config.yaml
intermediate_size: 448
attn_scale: 0.125
bias: "all"
parallel_block: false
init_std_qkv: 0.0391
init_std_up: 0.0391
beta1: 0.9
schedule: "wsd"
decay_fraction: 0.824
final_lr_fraction: 0.02
Each number is 500 + 25 x the weight over its row's rms, rounded and kept within 0 to 999. Layers, rows and columns count from 0. Numbers have three digits each. The size before them is the row's rms in percent of the matrix's.

# layer 2 attention output (transposed), 128x128, rms 0.0671, rows 57-63,120-127, columns 0-127
091:467511509478499463519505513514518461467554439529458568468460498517482509483455461514490486520524523519483529537502518485456509484516480505525514532538476461505495450509539522477542536472500519497488524504502521505493468490524508523477488498503447422521491509475520471465504485474484498483536500470507510487498509505493471495440506501505503503505476506515483491500467496513507519489483
090:504511453531462455515490504476489500479523525498504457504529451517504520514527532498492507478512505557514466476512512454500484526457513478494534524494456513504482526530478500498515450496520507481467474483508487510497508502485503474522499513466528499507487506490468510511473419512552485521521487468478496523487508479499510463536467500498501508563468491485514503466516526484431457505470
096:526490533465507527530510531519509501540498504431472472511529508488520513489487521462521467469530520497459500471517520517480495499473492458466492514501513465507481537503483489497475563480468500514528494530501484565514508514491464507497487501494506537510453506522455459481524475483510499495499513566439489474519507547497455506539551519504533482485504488488500482499524507509505484512525
105:568519505492477460488503503508524466496549426508518501508513489488518502475508488540483467492484499518489477459519512492512510498448503489474510491530471535503506533542477509524521414489522502502517471504517493516554492497508477518481474474523516498466461493475459477502496477495513459500485502503443499506482510515506539513497468533498518495508549514514473473476520512558504468517515
103:539504493569496495494517527530521519488539527523525543471477495449472523517527506535512517464496498472526492502551508492528516482525485463475556507487505494503483505514552515502509555543491527469516537510508543458448474498471492506490536505478482471521515514480511532517522501539506510515478473494516515480499516477517493501504481521467471500495503461486493471488441535461494471499516
100:511504504454490516507529477521519495494530472521511459496520526470495520461521466489461486486473476525516462478459483493513471512461499495473466472488543538547496520501463500500480471470532505510494459502459508513546497500488496506489438455536479486489485492472475473491530488474535486488480537514448515513496506532485537506527480551522496525521491509539454492500512527531476472501466
077:469504497533539516493525531531454506503508527508513462502500529495481497534494503505502524522487456477489477521472517479532501511517555455506520517532460501473506491495495542517465511509469502479467516548526460477490521492551480472510510507527500554509509520538480504494473474523500451496494475463498481501454507528510504515534490496490537494499544511500482516469561531470539473555506
109:508513529508569488485484498490524514496436490460463536457480509527508574499549521488477495491517488483517496582550505502489520538544488505465518482461482500485462484487475507512473478497456492504485478503494530476485521491481451462492508518510516512501517527525504479475502496506507494507493491537484509499463468502504487464485515509499509495513557486483477489511431484496503505490519
105:491499525488514506519478539505471487435476514502475498477499493527514541485507502492518497475512523524502504510497515488460523505519482517521473516498498494507478442481564487482518431491485492540454519523493512524472451469505462530458478479514516466529478480524490470470474485517463520548514495512533461514503498514497504479479497523536545483549530511480437480504505487492509500478458
116:521490477520488499500515558470489451524500506470476459529510515540499491520499529510457481493529515513518500498484514449504523500507510485522492539510502466529516537517553501492501416498489474470510461476518488504475481500514507513512519553441529501497479498456489498500508450514525532500545481475519502508464516490498492503503512483519512487483408524495515506458503518527482494505507
101:514505475481475473491518496491516492509503483467481451511536483527537504473526491467481490492511487505461531501505487470506488456523517531478483499498477510515509477523530524475472586547493473503536458494526489532529548522480518497504499479524514523511474479525487483466526525505509442491474551484500508510542513491541505501486525502515496494438513477492547481504509555504480494449520
088:533530467516476476501513534530486473476533521483514477498496470474503518502509494516510469500501512509509495494555522518503473508508531506465540512510454492486499495543471522507514481528509538491491520504500436522597489487511487491508488479526500516476500512509478530485496520500510432536464487470497511545471532519510488503497490518456478508514564484505503481493445500515478476556513
091:560464507537515478494531554494486498506500511505522492486465494448500527481548498479499506427476514501529464513517500474521528498547465474446501515445511496513504518503502481497498470531505479495525534525482489490463486523486480537507507514476521488521466526501488538496533524545539500531489494528532510466483505512521492513483482487466489495480508487512442457494473519485484449482493
087:493528501470494501521518473518452520479508514515516475518495499447461467503503497440474510493475473546546458497468525572483493540507491504471456509490477498504515515496481478545525509448548483485480484529447536522545457490509482488503478493518488527508494511524512498492494509504488490506478510498547500453505498488449479497502474494511500504505506524515476503518483457477431497509500
108:506469534499542556488477486515515477471503505500528472493531479524507536505492536478514496509510465512496462483508532534522539498506506452490523519520471510549482533501499502547445500496498501490482483528476534521469518490494479444486486499522501526479550498469507482519489484482500509486503453521483484501478477526488526500575494474536521451529517480503469511464515523447522479539503
# layer 2 attention value, 64x128, rms 0.0671, rows 57-63, columns 0-127
099:499464505521466483454497488510528517475493450519475525493552511544487528479531501491493459524519512530518486507507521504435536518490487506518499490515490510512455483531512479490509513568523539501516515533481509497468487527529480503489454492508547522517496520508481512498473475505449481528504479533485547476493522506494515503482574479475484531471504528523529490499518464489529499550515
107:472487505504515452478532523462532547510481468467509513487493467483539501516522540492465540518490505534499490486519507469475454497506517490543487534476485501529506491534523549512476496461473539480530516513516499462525499457482505489473491471521448450510525495472473508507498447509550454488518506470507474514494487493469517524503506480493566507539497520508547501484501478511488487505511
095:476521520518509462551498516532518529486491522489489478512510483476482508486474490487481479477518518490531490471560544493482568521546467523528462512504508493471549551525522519478486498495508468509518468471520496524534499453494555501504466496471504494506497519505470490525519502525532490543486515511473472512538456551496489429522494516521491474490483471524508508528494490500484505519528
095:475576498521540495500502528507512470468494454534503499532496529512511474491517506476494493486519473510504492486510518513494499548515467462538529511527503492463483482532496485525505454485491509477460499510506507483508547530517512506491540486499516476467487478477511552497495503506492522557508533487466472547515511527539546438478495523492511487500520477476500496457454555487465471505483
099:506497527522520509496546568507502522514502457487515502514506524481471498455523479471484561502496496467485503472475522550479456494488487509489515486440492517468486513572510478498516529534499459511502495532533457488512471536479492502502490470465509466505506498498522484472506494531488551532493490518484489470443503466482494496508502532494529525484501468469473475464481464511482477485524
100:476511491497506488491501529475473518486520515540505459541475501492486470536476533500502544504524487504496516526500547516479513487493531516496484499546515515523463440476446474483520448485543524476491465486446538514494504507504490481449444489467507501492505501502521511504516524523489531499529516506495537541499520505518509496541502517474530499562456444530480493461500492498484510482525
094:533504536520482531494499477508508535536495517550547438509500545511522525479515496517511503472513492509476495504494432489526482482522511494463470494483508465474548493517475532526510502515507508499503484463495515483504493496454531541507519511495520548474548536445497506480469448526532476483497498496500511499511541479518514483480516450472553526463487470511478491479529464499507485508490
# layer 2 MLP gate, 448x128, rms 0.079, rows 0-28, columns 0-127
103:495467465507482490509500481503491474557482513548524527506462452518525486598543494452462503499517468496514455529497487501509470489487485536500534493511480487468462544516486443532485494501487509486514499541488483483475497549528500455516521489522477505537479519468545496496499516517470534495497539486505495483491493532492490462501503531499532518521476502506529509512480509522523498512516
092:501498492476484522540471475435518481480538512487524525488494515508479497506530486460515474518508475484511505532520472484492543524509484535512479510494458546524535497515459510506505461496488517528489500476498524503504494499481527465531470540484453540454532489512508496475501540475497521468470532483475452497508499506478481476534522493523498550501475530514547551560493479513517518470477
091:488503525490515505545480494481513517550492500493494530489485521491513515513494510508459504442508468525498524538500521533470489485507442477486515492490516512548491488455504476472512498511463466503502486506545486499482483490495525531526532524485469458495445529470458452497475530517479519530502495510531485501458519488456486479479550498523526520508458502481454492472458480517510533538541
093:449549495488519500484484468494515482461483490529529490485491486546493498469465489495445520476509492521498514516491490478467521446513508495507504498532458490454496496479487505495503435485485458492502458465508479500541503478493538516490499501488567472554493472468483521505506467508519516452540484454518510489516462488495509518508445498530485517470470488504512451497467499496497519509469
096:519521528511468501491512507513528491483507469537466459486459460482452497497523531481479513508472486549518498524509522486533487524495480490492523492538524498532529500527509490497515486474521458509477483465449466513506490511496473548520476508481509475525477545481495525553466485495511533507478545499532500507478517487554508514494543519511472562476439533494497497494490533511489484496449
093:484493542482465519468476496453507492540489480511517527506494535522505508495493488479497486527468493474479559484482496499448461510535498496516504509530533499515521471488470490531530512546526481482528533524518533520530506495539557468470502529527518455473469505495498494461498497502511473506459518526532463481494489531475519504528547471470497542502470500499516492535534525502480440518489
104:471493461508493532487496489538470505495482532490516475541532520543501500498507482444454486494483488504514537474480520465484480497470446512539460529518499513553520509491517515531451484514494511461510487498555491517466481526479509479517464446492540526542497518499486511527447447545466529515478507483506506546517472512532504509501506492495497537520508524516499513515492534498527500518510
096:473482543503547485508536461511519487522513504559524520460511496546532492486470496478487489480515446459506544523484476488488518483518503507545527519465456525474509520485504529492521475481535495499497483478517453529496493504480520483474477526509521484518530520470495530438475544478517505491503506444513516493548490531503515495505465474474499513480513488548535467504489480488466509524533
101:476527542514541510481493525520495501530487523490483465522495506533485529449530548482510501486470491542486478533485473477506465528454522480541511451472484520478477505490500451527501473506530531521519511477484482465504498474491508539444478518506511450514459478523435482452510491505465488517495527502496507516531482490465504506507486505495484518513500523488532524508507450474522469454498
104:483484485522520462474550487500484527478464467483450483482514513521490506478521500460507511505484485494481469499516518517455514505465434487481429490485511497516504488495494503550474467458499563490468451535482510508507490518513508553514464511505501451486497516469492533545518467484476497522494539503505466470494506548497498493490504455469489511488498527466526497507515476473513514527481
091:506528495507488458515494522518475539536470486507506520498520485466483514496432467446507526509517502513488491484496507508500435522509468506517467586507500455494489543464520484513496505503493480495545485480501477501473519530460530561520497467467489524493490505502493486486505533545487538514502556517460533487541495509460508509493511518522520508474459490518504507483490486483513532493515
099:492514476494482498503555501542501516457525461504506518504495466501559451479475516557474486493513492532511506546511548450473517495525536487542495499518517521514523520484513508506502508540546471508471506548534510513533481474479546520499523467464520512482494521465491507546476477483475501526477501482538503467490462519486499508494474486502495504480541529467481486496498515488497533498441
098:506492492519502573466522495446487492495464505482513520455496488512554509496555504476485520535490493517471514502488514509501491500491522512538519473500509443507544499514529466457505490509503480568504527515492497482510494478529495476457447481524494497490524523477502492499504448504532469535525520504462459531526497502458487475496477520537488510489527470530530492484491519539504459465509
098:541482529473477518505488527473490511482470535481538535482506427481454523555513522526486488465503464537524496499481535504472490456521529494507504511498503525520463532522505489510495513499507462479491499470576511448549484490509521548474528500506524512497504556514483491511481484497548481516535467488505499508488506474482479517532523524496512519479504498551473502524500487513489477516527
101:476506478524509540507530482527489500495529486530538486489447505463489461459493514489492462512508480511450478496537476516507494503467492475478533476501488531528517523465522490513531520471492534484538508513449505530514519492475500460503506516455526500545524461512474530506499511531475519486507505469505467451535497476476493465487518483528495554511475478473553480461495488521477490441497
098:448457497503465505481498451481478480472504528498490469503522504524521496528508544534479444495514501435499533546491534490511506482493517466495495482494483482502490505515496489504488509498524488481475503503456507540496497498468507504488483517446491494474519474468512450459498489476507480487555460519501486522503511571468504492554491499474486492541471556492534543495467482493526495529498
104:521548531515486523511520528495542504491486526467510484477507502533523526465505461471524510553468481496487572511488543478501507492489493498495501498517531424485523496470478490488501505517505467491449521497570512468482519498495532492507495499452515517493519515477475503498482504468527522509471492500532470449489515483536496521541521498499445517483466495496506471460521480499523488546494
104:506481509492507471530468503533531474537531478516484503518490495510536505492509528498474469451469494542523503503492565489487495466477499549517524505515497534508504481515497547458494494490511518493519494465495512529512521464522519507520499427488528466535535524525516449484503488454473479516497514488481541523475479454461475470510532455514506467501487466485497502496551503533498536485511
101:504525502518496508523489486486491458539484524493494482552512478513523492520497526517514507496519487501498523508458483490486526491498470529528472495514505485499490499527553497478493493539517535489509436492490461541541475491503504467491463465503513486558523498465500520468553525508460508500476522508492482533474450503536477459507547569524506499476497557526525492460506499512512474494460
093:480526529505501499482496517534527504469513485502534478502501487510514517539481509471432484499550490505526518520516465489466517491492508506538486511534523470494458504499463485497549476482470473474483457487486484532512498481497500498488481456528528508528511456464536506479536480475524544498473510480505507538477525545532452509527521533543541493510505501520548506430481513497498476506509
103:507517525474522508476513501468530523519506507531587521512510558465518472484498516508495507496497457495465480482478501458542517432467481469513517465482479495514469487527508516474496484514513490485510476508512494483551488486539543506476484454511505477496485542468545479517536520490533513495487528440517476523488490507496504479501494500491494552519527524519499484446522498479486485486526
120:468474488518476494515498487510493483515508485521521477523499513524488486511560511498501477528493519533545487470509517517481514511488497542478477474500466535465502535454485497480525478524507530488531453459555535491484540472516483443515450495471509478522519510505487527539480498517514520472484496501503471529507458505466501540512490492557541536461499528486477500469490445511532534483504
105:529510486475512510481510480534572519513455503466520527527524565499479449454519474459516503498511494504483540484493537520452469499481551489504494461530488487536492474509457496494507510487477474479479467485508503472540503526478488496507520494502536494506502534528466521510505491521505536465529499490454522511509525469453480495501486493520462553470534478485473481487497527476509508477496
095:501536491464488519522485533496504462470526547462512502514534477495452529517523536499506473492508518458506506472505516522494546500509470533540459465501518493492495494487512490474474439514512481537485502480472468525477508530518516499545479486517479489517455472515454522481522511472480510535441524476542472470489527491509523509479497502519487500509493574537535462494519524494494502508482
094:547524523482538486515472474514499486487498498534510487473504474521515522474484442476488495499479483502517522489453486529484497546460490543522478526522476516476509532480555529533533496522476459469508493493462529457491490498457485496528510498500477488534457535506540475468540484496513492471478528455496508502535488492545497492490541530535489561514461483503492524501480485476498513510477
117:509485524495484521552490505525449481498503495502531505554492515503526517527519487467474473474474498481524485571492454515536476481518493514532512478490503477460486516512497467534528502527440511484533501501534490515526510497515455493511553492506490454525507534457503474507498471513488509503480492490495505458535492504478514529538553473502497518543509550516537543487501508476504463526511
088:518491482492513539529493497511563468495475493463453474443497467484530527510463528502539476506452494493482472495511448550555528500492502484462496475479521513497481525519513474499492486498503556444492491502475487565474535503507507517489503486477484465518511508507468512484507526502524517510518472479523486517458528505511530499487477472488513477484525555497473477478477491505490497547478
107:504493442506478463501518499515490510530508483516497549489517494458522499504522463452489505483492456501533518485540490507460485476508485515477479478499507539527493487516460498530535505504476455482518464469478493473493528523548439535521485422457473495527460472508499496500464475495489524526514536529474488488484509523473498515533480497478512505474523510520527546494484503500502452525513
103:506482540495490482461525567526506499522533527482503463483438532450552473492542487513473480461498517520494473461482498497519513552474495493512487484485517535481522510519493493472488493505537452515494535501497523515493509466500517466466482498554532484498486488493523508510481511487513492480548509453540496463495456504467503498512541490449499492496499491499487447490521504515497539529499
# layer 2 MLP up, 448x128, rms 0.0753, rows 0-28, columns 0-127
106:455483477480500474497481540501476504509490504510498477508488537525516472497518508519530474523478524481530450484532493497499534488485477528467511444499507511514496496532485532498512502533567506510431482474511490518506507446494455480470516536521517496489506462522480475485508492521445485529557469489511540526496480502480474505503497454496512498468531537551505531480514481505529538507469
093:485451478514486494519488522528482507479518479496523477499526527486511477496494499482482444481488502516510491485533480486538559466520539481493567527461489491491516469480481505516505480501519464519522509557519546505472472483479484527533504528450510504490470518495515498481470526569504495502494493502502500524513554512478432518471466492450495520527527478512528518458495498510483469502495
095:510493502538480494524534489485518489521463498470478511443506535523493527486514474460481539477506504497546480473520484489503540543539463506503500468457525504513481520485484496455511506487499520490570552509448522478505508488516479536506537517457490516532485499522501518483535477502519543505499472516534483471548491522529511534462458512479514537471515470515515475494481533499524502488487
099:448489493491492523492523511522532529488473498534542492496517557523503547476498494478500512515510510526496506521496496544514489496470468488532538494518486491488470478464509491527505462510448507514516502545524473537480523497496487520511505493505534506523558466518504501493526513521442522505483525488478489452537510495492516519522473491513488573418482467474476498503456466501521505500521
097:509500500533494543481520467518487531492536516527522506510477466534509544518473473459501479517522495534507438509517527492526482537533473528451510494488528484486489524491507494501475503519524481526556482494536471515547531499523481454522496504492491521471479452475548459504540504491486530512505522490525486479513505510485504524487497493479556559469519475510542513452487517483494523513487
095:506469495475489534513478499508508490496468492482500529503481479477499539461473479487523545459489470497464508498486500478511521493518525484486478516528515531503507507516533529483500501479480506504503514519513523518477502482491483473481506538500487500498468500446529435431534465498507484490497496498534492520518484509533470496504477511454509550505487437517421470525520526505511416506516
101:484483495466491495501492480453526489484487481486483510514447509481486495544461484513536499499507497573466519524494480514453506483492499546538535517514483469503501532497531515488504474489481511495440535457497480527509484531500467493506536471545480477475473447526494508505528491539506514489485480528519471440490497489448522523461474508487501508483505494496481509505518512540509460534543
104:476528506451505476519525526492524486514469460521505536478524482501501518517471505495441464531508518530507537526497494506494504528503505532531542496488475527504496459463468514484560450475530507486507430502455476512493488487533459491555487518485497481512520489484467504493455513503490470531525467493523471501497495468485516461526496495490499495525434491506476502518468493495454511518502
100:494530501468538513483469520531506500512481547485475528512491495502477487532541517500513503456508468503487492499503443511560477535462510480480523503506497544485523497466507505493496494495481493547515509468523548440469553483457508503520496495478494481505525459511496524531466462514500533522498523533498455469460480545548481485504489491472530464497503511497526490511499517560484503481497
101:463477519497475508517462508477460456529523524513510485553462501512529482547511476533522519526509494514548509525511523513495536510526489549471498537472468485499476493481503487475451472510506476508503509489478513495523450501485514508472525526479520502518539532538503451450491454520478469514528492524489504485520461539490502514547524528523504504519478461507504479526484536489506496500557
097:498537542458518445487522488499512505476518483509513524491470465464492524499522454523526535502515528555523501520524493490521532483547531471510500533538489521476536477461520513493518501518482537506488536476480464486494491476492521530503515495505517500513535503507494496562451504515528537490489548511530545567516506495515495453513481491508507539528481488509480443500509499489504504507469
099:501494520496489531505547477523509491524508498521512545512512524460463498521452496465477525529529483503453513533532490496492448528480486523540471515479494553497505514491444531489485484495532439526509498499514485546518517494483520495480488521486500530513455522494518530516523513519490546501514472500480500460548493531486500541501531533551512506501510513514445501491466526459491494519470
097:505476479506565477492543518512500504533471525504471544478477435462459484522483473497488492517501500508476468472480513465478490474513526477508476514493513469486506519487519460527480509510539488522574512492478468483487488528555529526483484514482465571500510493439525488500494506471515500484527499511536477530470468471498493471527495542525526476488496490494515519527506515478493507496489
098:493497537444481509511543531471519500549509524525462505465431499496501488461514493506455492493514515494501473522480521509499498496472482532514484527466505480518498500521499523555528507493509519484522533511483529464503497495448499498531485470521494498508531511457499532500520500555547508486513501498462498520549454480489490528510490541465469494515515478534534463469532482535459480484518
098:472506489508445517495490484455472535510469489507550547489481479487496495505522532475450531526533517480511501517473500541523483515456488485513477497534522496499519519517491481528475493517492473503469487456546494474480506473516507542509527486507509538486497476500483509547527498479462519498531507506512512502483442495458523495463452487505569461513503530509531479520494497561528481504483
098:503498519516503497529527481493549496509547477496484482490508525525522488526461518547460494523461493499482509539492528542511547528476515482488520498479510458495505509530514468479482508493478479460502482556490478474475485479477459497438523523504524484491483490501536464471506526485502487442468470482516510493475507535498484521446514481454497513482506470463515512512447464519519507468536
102:525481490523518478489519483475491508561502521529483509516514513528514525478491470507491507461545517485501446493484508543520487515480481513494482499528484518513488526528463520442550496538462452477509518477513483557528521524489518546508518519503513469491480518492507445518477502476522494539492485470499491545504487486459492474513527502512513501471480524469547531479540547479535530480517
104:513513481489519489503504482532517505493498480523522526531463493470493497509511478463534499484480494496516530511552497524493481529526515491496517533487507436471463499519486448520514494550519516487501517521524519565477441506522502502487537468483505482513523532505516484509458519480529506537524471499512522491503433470461456481544527451521486490492479516528529498525522523525522512541531
093:480485505509495470512528466481516513498494484566477480490479502506533499473491515504470474467469518452484469521539490529500535501486476461482523521481512498516488478507495482508471473505428532499480486474437511467494437514515464504497485506528523498510476519487511487476517488517513474506526462510477509459467435484455492493467489486516510515496481475455451508521505471520536489528538
097:500501499529469491473523533504509510567493506522502498481499437481469496511477537500510503523498498490497530475482449566532487480522516476524532484466540521513474504449428473509486475488497516506495517498480514459450479480495498477500483490456493512516459488486505519492501531498548512512524500491552489484538481513488491497476476446498484516505523493458485462473523468491495478458503
103:493465506504522508450524488546488538501521502504465439485489520496527518509562508485525499506535531529491463489496504500502503461521466528523455484500497527443477435464458455496510511537479538502477544516494488520503512514515501496476499496507500476515481487535503500516516521475508465471510496512504490479557480516526491495510510493485463484511492485474437514495525459499507538527548
099:508523475525490483533512470493518548490503516457467494495516504446506531470491482469505495539538508481488533502514516502483496533496498537516513535480513479529501434487496496499457516550476513477496476488446493504471492468484499539501509509503507515463489498529504525456516475520504515542464540496485516523503562559499478487497523472484468461526514526470477502485493526456523479540472
100:513480458524521529503496480453514533508483501456522497489543488515530534500490474474493524509477506521466500533485492464518486479527502483558505501557496518502517456469494472475501517507466532488502460493534497458544544552521502479512508495485477502499468552492465514502491517513464500525555504550504496513523518522473502475474537522482511506476493512523496560504518460476498537493520
101:495519483497510491513495492522502534506488477482482520492549539510490516477519509494514473525490475481566464506445524486511487485536529532491499491509492522448536534471511492489485486535476547518468527513496523464426522519522448485526544521508483477499508505520495473482513507462524453526502510494468471537523481494525516498511451487468463530490515543473482522475498508536509469498511
097:513488504484470494525473501483464494502511466494502525490479447483492483484495507541519477491487510539479510524544519508525531523509507521520523471489501485476479519495503536526486497545474499450528530525493487503498510508523474524568567457503514495520500510533507478502460540572504480472471486500517543509536506492482490516486465480533508500530517537498534527451508480504487436522497
111:498516494478537542519515517480528491482503486520515495463477490501456488541485474520510477501522486448466494479502483492447471495526462480473517483513483498500462487465507540511506513505508466488524481484508471478466431558520521487476533531509523477492518510492461485484476536503467508521465485485460459543516507480546473487505505525524502502476442457545491502501487504516487535483468
098:514464541495488509500438521531528524531521536472480487509490501533470499516502513502554513482455452554495451511469508510546527449459516509529470544490493492519469523502495461478507493536487518529516486504497525506529485497507481495524500481547518511531483499529502449519509479519481511471562462497480458479509508501475501503519510495489534481514519506537534485472479519526519501505531
097:504498526461488471533499493502491509490513469524469487470460484490496497498540455526520453481485477491542491489510560476464524502519491517513465494494542490504506499436522524493476459470528459487531498486494512475491478485472508545549492490499482526512486539521478441470492513508544505480450494478538498486505481534515480514522512506499513545500454493498467468501495552504504501530537
098:516519522477509498473506517523518509477484476449481517477502539498488522459508505482515476499526505498524564498537497459480543484530520496505559526510483492506542480530490483451530501499488527457486515495512544507490489503470529477512516502485520504497571525523516472507493511570487495498544564517480519512485507522502477490497546471458483501496490546537526494499520496463500518470496
# layer 2 MLP down (transposed), 448x128, rms 0.0707, rows 0-28, columns 0-127
104:471463456474481510496450519517506540508538482455502507530505484549509511492481532522502489536484508491499504500514459522510497509499504498536472437500514545511526513503441493456503454540506549516503464464520521509447531475482500500459523498549498480492497503504491538484494533464534492537528472474511487504513514464472492477499509479513476516507540494524526466477531492491484525485473
095:463491480533526547497522475512524498503495457479471441484475480528531490506471558478469497504456487496469492497491517478439477506495489489515498527497446497510485517487527528482499457484495496532524493503456518492481497473524544533466505499491513483534519446496482504490524475470507500480493466493544560500504505474484491514480462519501479550472490500442495503482469513458527489492511
096:431517495481472499540488545525496523513479504478488449478507495478470565477486519478476501485493457555508472464524501537500502532517459475497491533448480509489523503445511524511485474535464515487527530443481485481539503516498499480540540512513509511493472489494508489508490508533519492516490539527498510498449487541530491528492533506470483513506497485480480491485504451515479477491504
088:416512530470499497485542521508521471492512492547492465496457502517507494505458498468482501476494488511511496500491475488497477501525484498508475484497375518499514513485443498520519385481512479522487496527521462522498490493520504530506487496503514486505518495469488519497519475511505527491496493495513494478506478467507522517485486522508505491496482523481488469496467480482489474505497
100:477477548480462477479506477458532513457531489469479498489436513530519533533511522497462473519510494519486502501501517467525483480448468530505496508465476471498495490456511542474469514533521523519475493483516478468500491528512472513528524534503516493501509445481550465507524498522480525532494552507486466533493527504453502509519486513521485489495518479438513493499476520495511496540472
096:504511519519496491480509480464502475500493508540480474516524482494529500479519498529527486536479492516488520473504487481447519525513491456498523487508494508494551507519485528518479400509526477453480503487499514527502481513508525481516506489471496556500511470502523478434452512513537523477518510519542469507517469481500513478474519519512534532465482502528519537513541535520462486488544
107:442521510547496502555527516505520478456518480500464473461474471508495475520513508501522489484513479520515525502495480456483489493513507460476504488493427472500499487536540500500558519457496528565503501510522469521492527524519470511470499525489447499523499516489533522549504523487499541488507485480479451511466510481530508494488489521505510496500493514528482533511464536468468482482478
090:462501510468517488511509509507508496489488489554501496492504471534522503493492498510488481510513488495508524542492486493499490507522481488490498496493336508501493517498486491502494380494459498502497522522509447510449508498508489520501497516521491490503501513517481508492511517490492505505466486482480506485502489487513557505516469524490525512510460502496483488492476511516500489509499
101:534439521450502490480541499463474514495467477424548516491511515493516535512537488511515491485521521503490482489495468502542549469516506508496491482473536496472534464491505518463531494522504490473484505513496538548564507503477509497515506535492488483457504497515506494448519551503483466503524497430467470475485470531496473527501501504503487502506463506471495485505506503486511479509510
103:458461513516552503536527503489493515534519494475503509519521528501477533563474479491522503472533502503470504539520455527538483460467509473486544479521552512542515466498484523456509464488467502531504489504510500490557514517456500487530483496504533513488519491472478514490452502512470475512531500492472522514466475532515532519539481490494508486516512485510503524528523552537514503529514
098:492482490516511521506522492528496502522493480505501516494524487538496523548537514496497494523495482499492463501542477511471478500527441529515495503519565495512483465500509531476526552502503489500471530467496470497490466463510508514450486537503505468552502545429486499479488448499529490492513464481465534529508480516475443482540516517464516477506476494543467463494513515509514484518515
098:484472475514508531502536495524533514518550505439506469540481513522521566521488535499492520520484498528484473486542495446470528511494515469560474475478491531514528443515480485490500526502498488538481512501532536510521506477501519495460481458468495476511488517501491501544491499518503519455493492494456568507496474531491509492490521523527508481517494490525461490480463499506466487517477
101:494529487521501509514502496506493498516492459553471514511504497522518501458480499530528523486476515515476558525500510477536505526500478535507469492505459532475486561520546486549454476478451469498511462531506459533524463459533483509475521505505490507483482483536505515477515476444497479505485475492503565501526506474497544472497483501525542520503497484495499511502492497456483464539490
100:544531489491556481505497541509475525505519530542500531503484520545503483480478472528458515483505503486472504535449507544485501521493474526506485535518509501496520479553452528547442531480485495473530489480480518494491509447529542508474496495515495493477460514498506516500479508471529460463506488495498535506503512537482475488530519472465472482516515493545498487508516531450465481504495
097:494487481519479527481493571507530497505490500553489460502488481437475524495497490489460522516514490501522530515504495533524460481463472491439482508537464461499518542484512511507526521500513503508498496499493540481476538513519534512511499440509507531512514501468472469506469471468501492454480498508516485530514489488474577489464496520525517494524543473519518504477491496538531477482482
106:477517503491533485487504495498535516460505471447514506508488466460504498507504563472484480464523539492532502438498488501475464450518529537511457485475488486510510477489506490481493483533496489519493542504484493515499495519476522515506508499458527492520460492489475481507509499463563542505555463502502511523488488457468547509501495527530522521478506506540521511572480522527496493488518
107:461494523463465497482482525492498520506519497460477503473489515495469560540475504466488507505523510522509493464564500510516499497503489440467469454510421495497504501497522472463514580493517468495539500453501511477498546482437495495478505481488491463484529517503524504505519476469513508514501507466504506522487521492510502503462527503528511509493481508456538504468501521495508525516486
109:483466520503521502484498504516498475502521527546495496496472504508512503514469472498546492491474524545498514492493514521508542442503501494491523447491408482490473487494534531490513477517497466518507504515517495525489500485511505460514512505467519515506481517447500517469522494472491460483505503494537491459473459482488496431545518489510547511503517476502472476529488479572490477538486
097:487492487548498484521535525490463471531519458513486515514475552537523498525479505518542495519489529476473515498515518519480539490538526513499519495522486485496504456490545483485473461485489527512526492490500479509516451478528501494469492504491479497502496510496526488494513490473489460493508490496474490390496456525459449500507549534517520506474494478495478552517518495489530485508541
101:479476469536536525473488500494513466481511516516491522492508532516517514477515498457476497510492494539492552496510502492450452500538532553508470504525443465481494508509442563498504494532491513526505474450515475514459498495502519466446502510503513487519525433490463491527516522494520492455508466517485497488529490495511496467507495529500533479476461500509483523501449472473502499507497
108:548469460498471521449499534522527483477487490469513490502464495539509549547516462510521528506481509489516500483501501528548494478536491518488456482489526497493468489507458540497533545511523482514515535505514484479474510503431509542509498498489503490505517446472508508493529491490486510514468465520506505508474477466486487537450487490501465522498454494508544487488508524436496493520474
090:553524477501502490502484483497494526540488515473463514509525488510521466528477496511476534484497476482499519476459489539511480506534532492530520491555624513517502477525517492506480506505476489499480533500495491456496503528481471513455498494501482481497480485529509523495491530460532508507535520485507471498494507474528509496519498539471477435467491483482500534520528510487512471529536
104:450547483526456476503486487521532474486527521456512474482475535497501502495492497471480487486497500546470459499489531507474471469461513455461489494468536489500496545461494487456511527551496507493509486471510535484442478501496504544505440508496464491515526518489474465496498440536533498511485479487504453504505508482502496509492505486499498535476493516526479446496501492481486456521508
102:489489506514541495468492489488502479482501524555504490485476534539508460490503496514510476462482512487452498470516518477506468502539523473515502483506506493500485486500417499489537480464541498472541468505517505495512519473508482499460518513465532511480533480467564491493479440499440504516499504476506529527488528513516502522513457477480486486481458502503469475525469497497495496511430
099:511475508483537485475500430483483529493533479514500535508481458549478482467497498492488477546491470509476490509525495478518509483492452503542486522505547540502508484540487469527527454460481504500543513465477501512478535475504479487454510476520513509491495501509517514469470536490494499506521523510450519515485476517486433467482472496506520487487488513529464455486495534449506537511494
104:520489519475492478517504455538512485523514493513466540471529477482517437512509499507491460480537513451467463551479529513513491530485534508500537525493513499483492514501552489515536515473518478446486494521523519482515494489544500538520486516515512490507475513509486471497501512486460472505522546525498471516502482486532555472511493503492446539490521498519462470565525534501514517506503
101:469530501529520533491506531492474523509508500457502482475482527487504503525517497462499465510502462514470469490495498555448532515487527540489478441526547511502483479530490526450525506525517456510495515491485529531511505557481546502492506510489470485507494493473496502481512459512523562492507515505528514498504478487471441512467518493491526494505558456455484489478526499529497522522514
101:489510529500497512501500551478510517538489488493481524463467472450486552492509492438521523482562476540506554494479510514486493499492549497515499500505537469496494496521505511522492476483476512524506522459474464481523530525497458498502486496469506495514493463492494494451499496524468468505493570494484513491467511535519516530540453460512503453491492502545499527497479484537495477529497
097:478473504495521508468488509507463493474492465521511532520551496506519532499516511524493530465508515450493504515537494542486524500487485487450525571521460473512540465509448515475483494484535542465498530484524512486486479467444509500482490505490520496517454492537502474478490510487498499507461542490449493467477511504523513509495514484544500507519460526530512522504478509494498452458535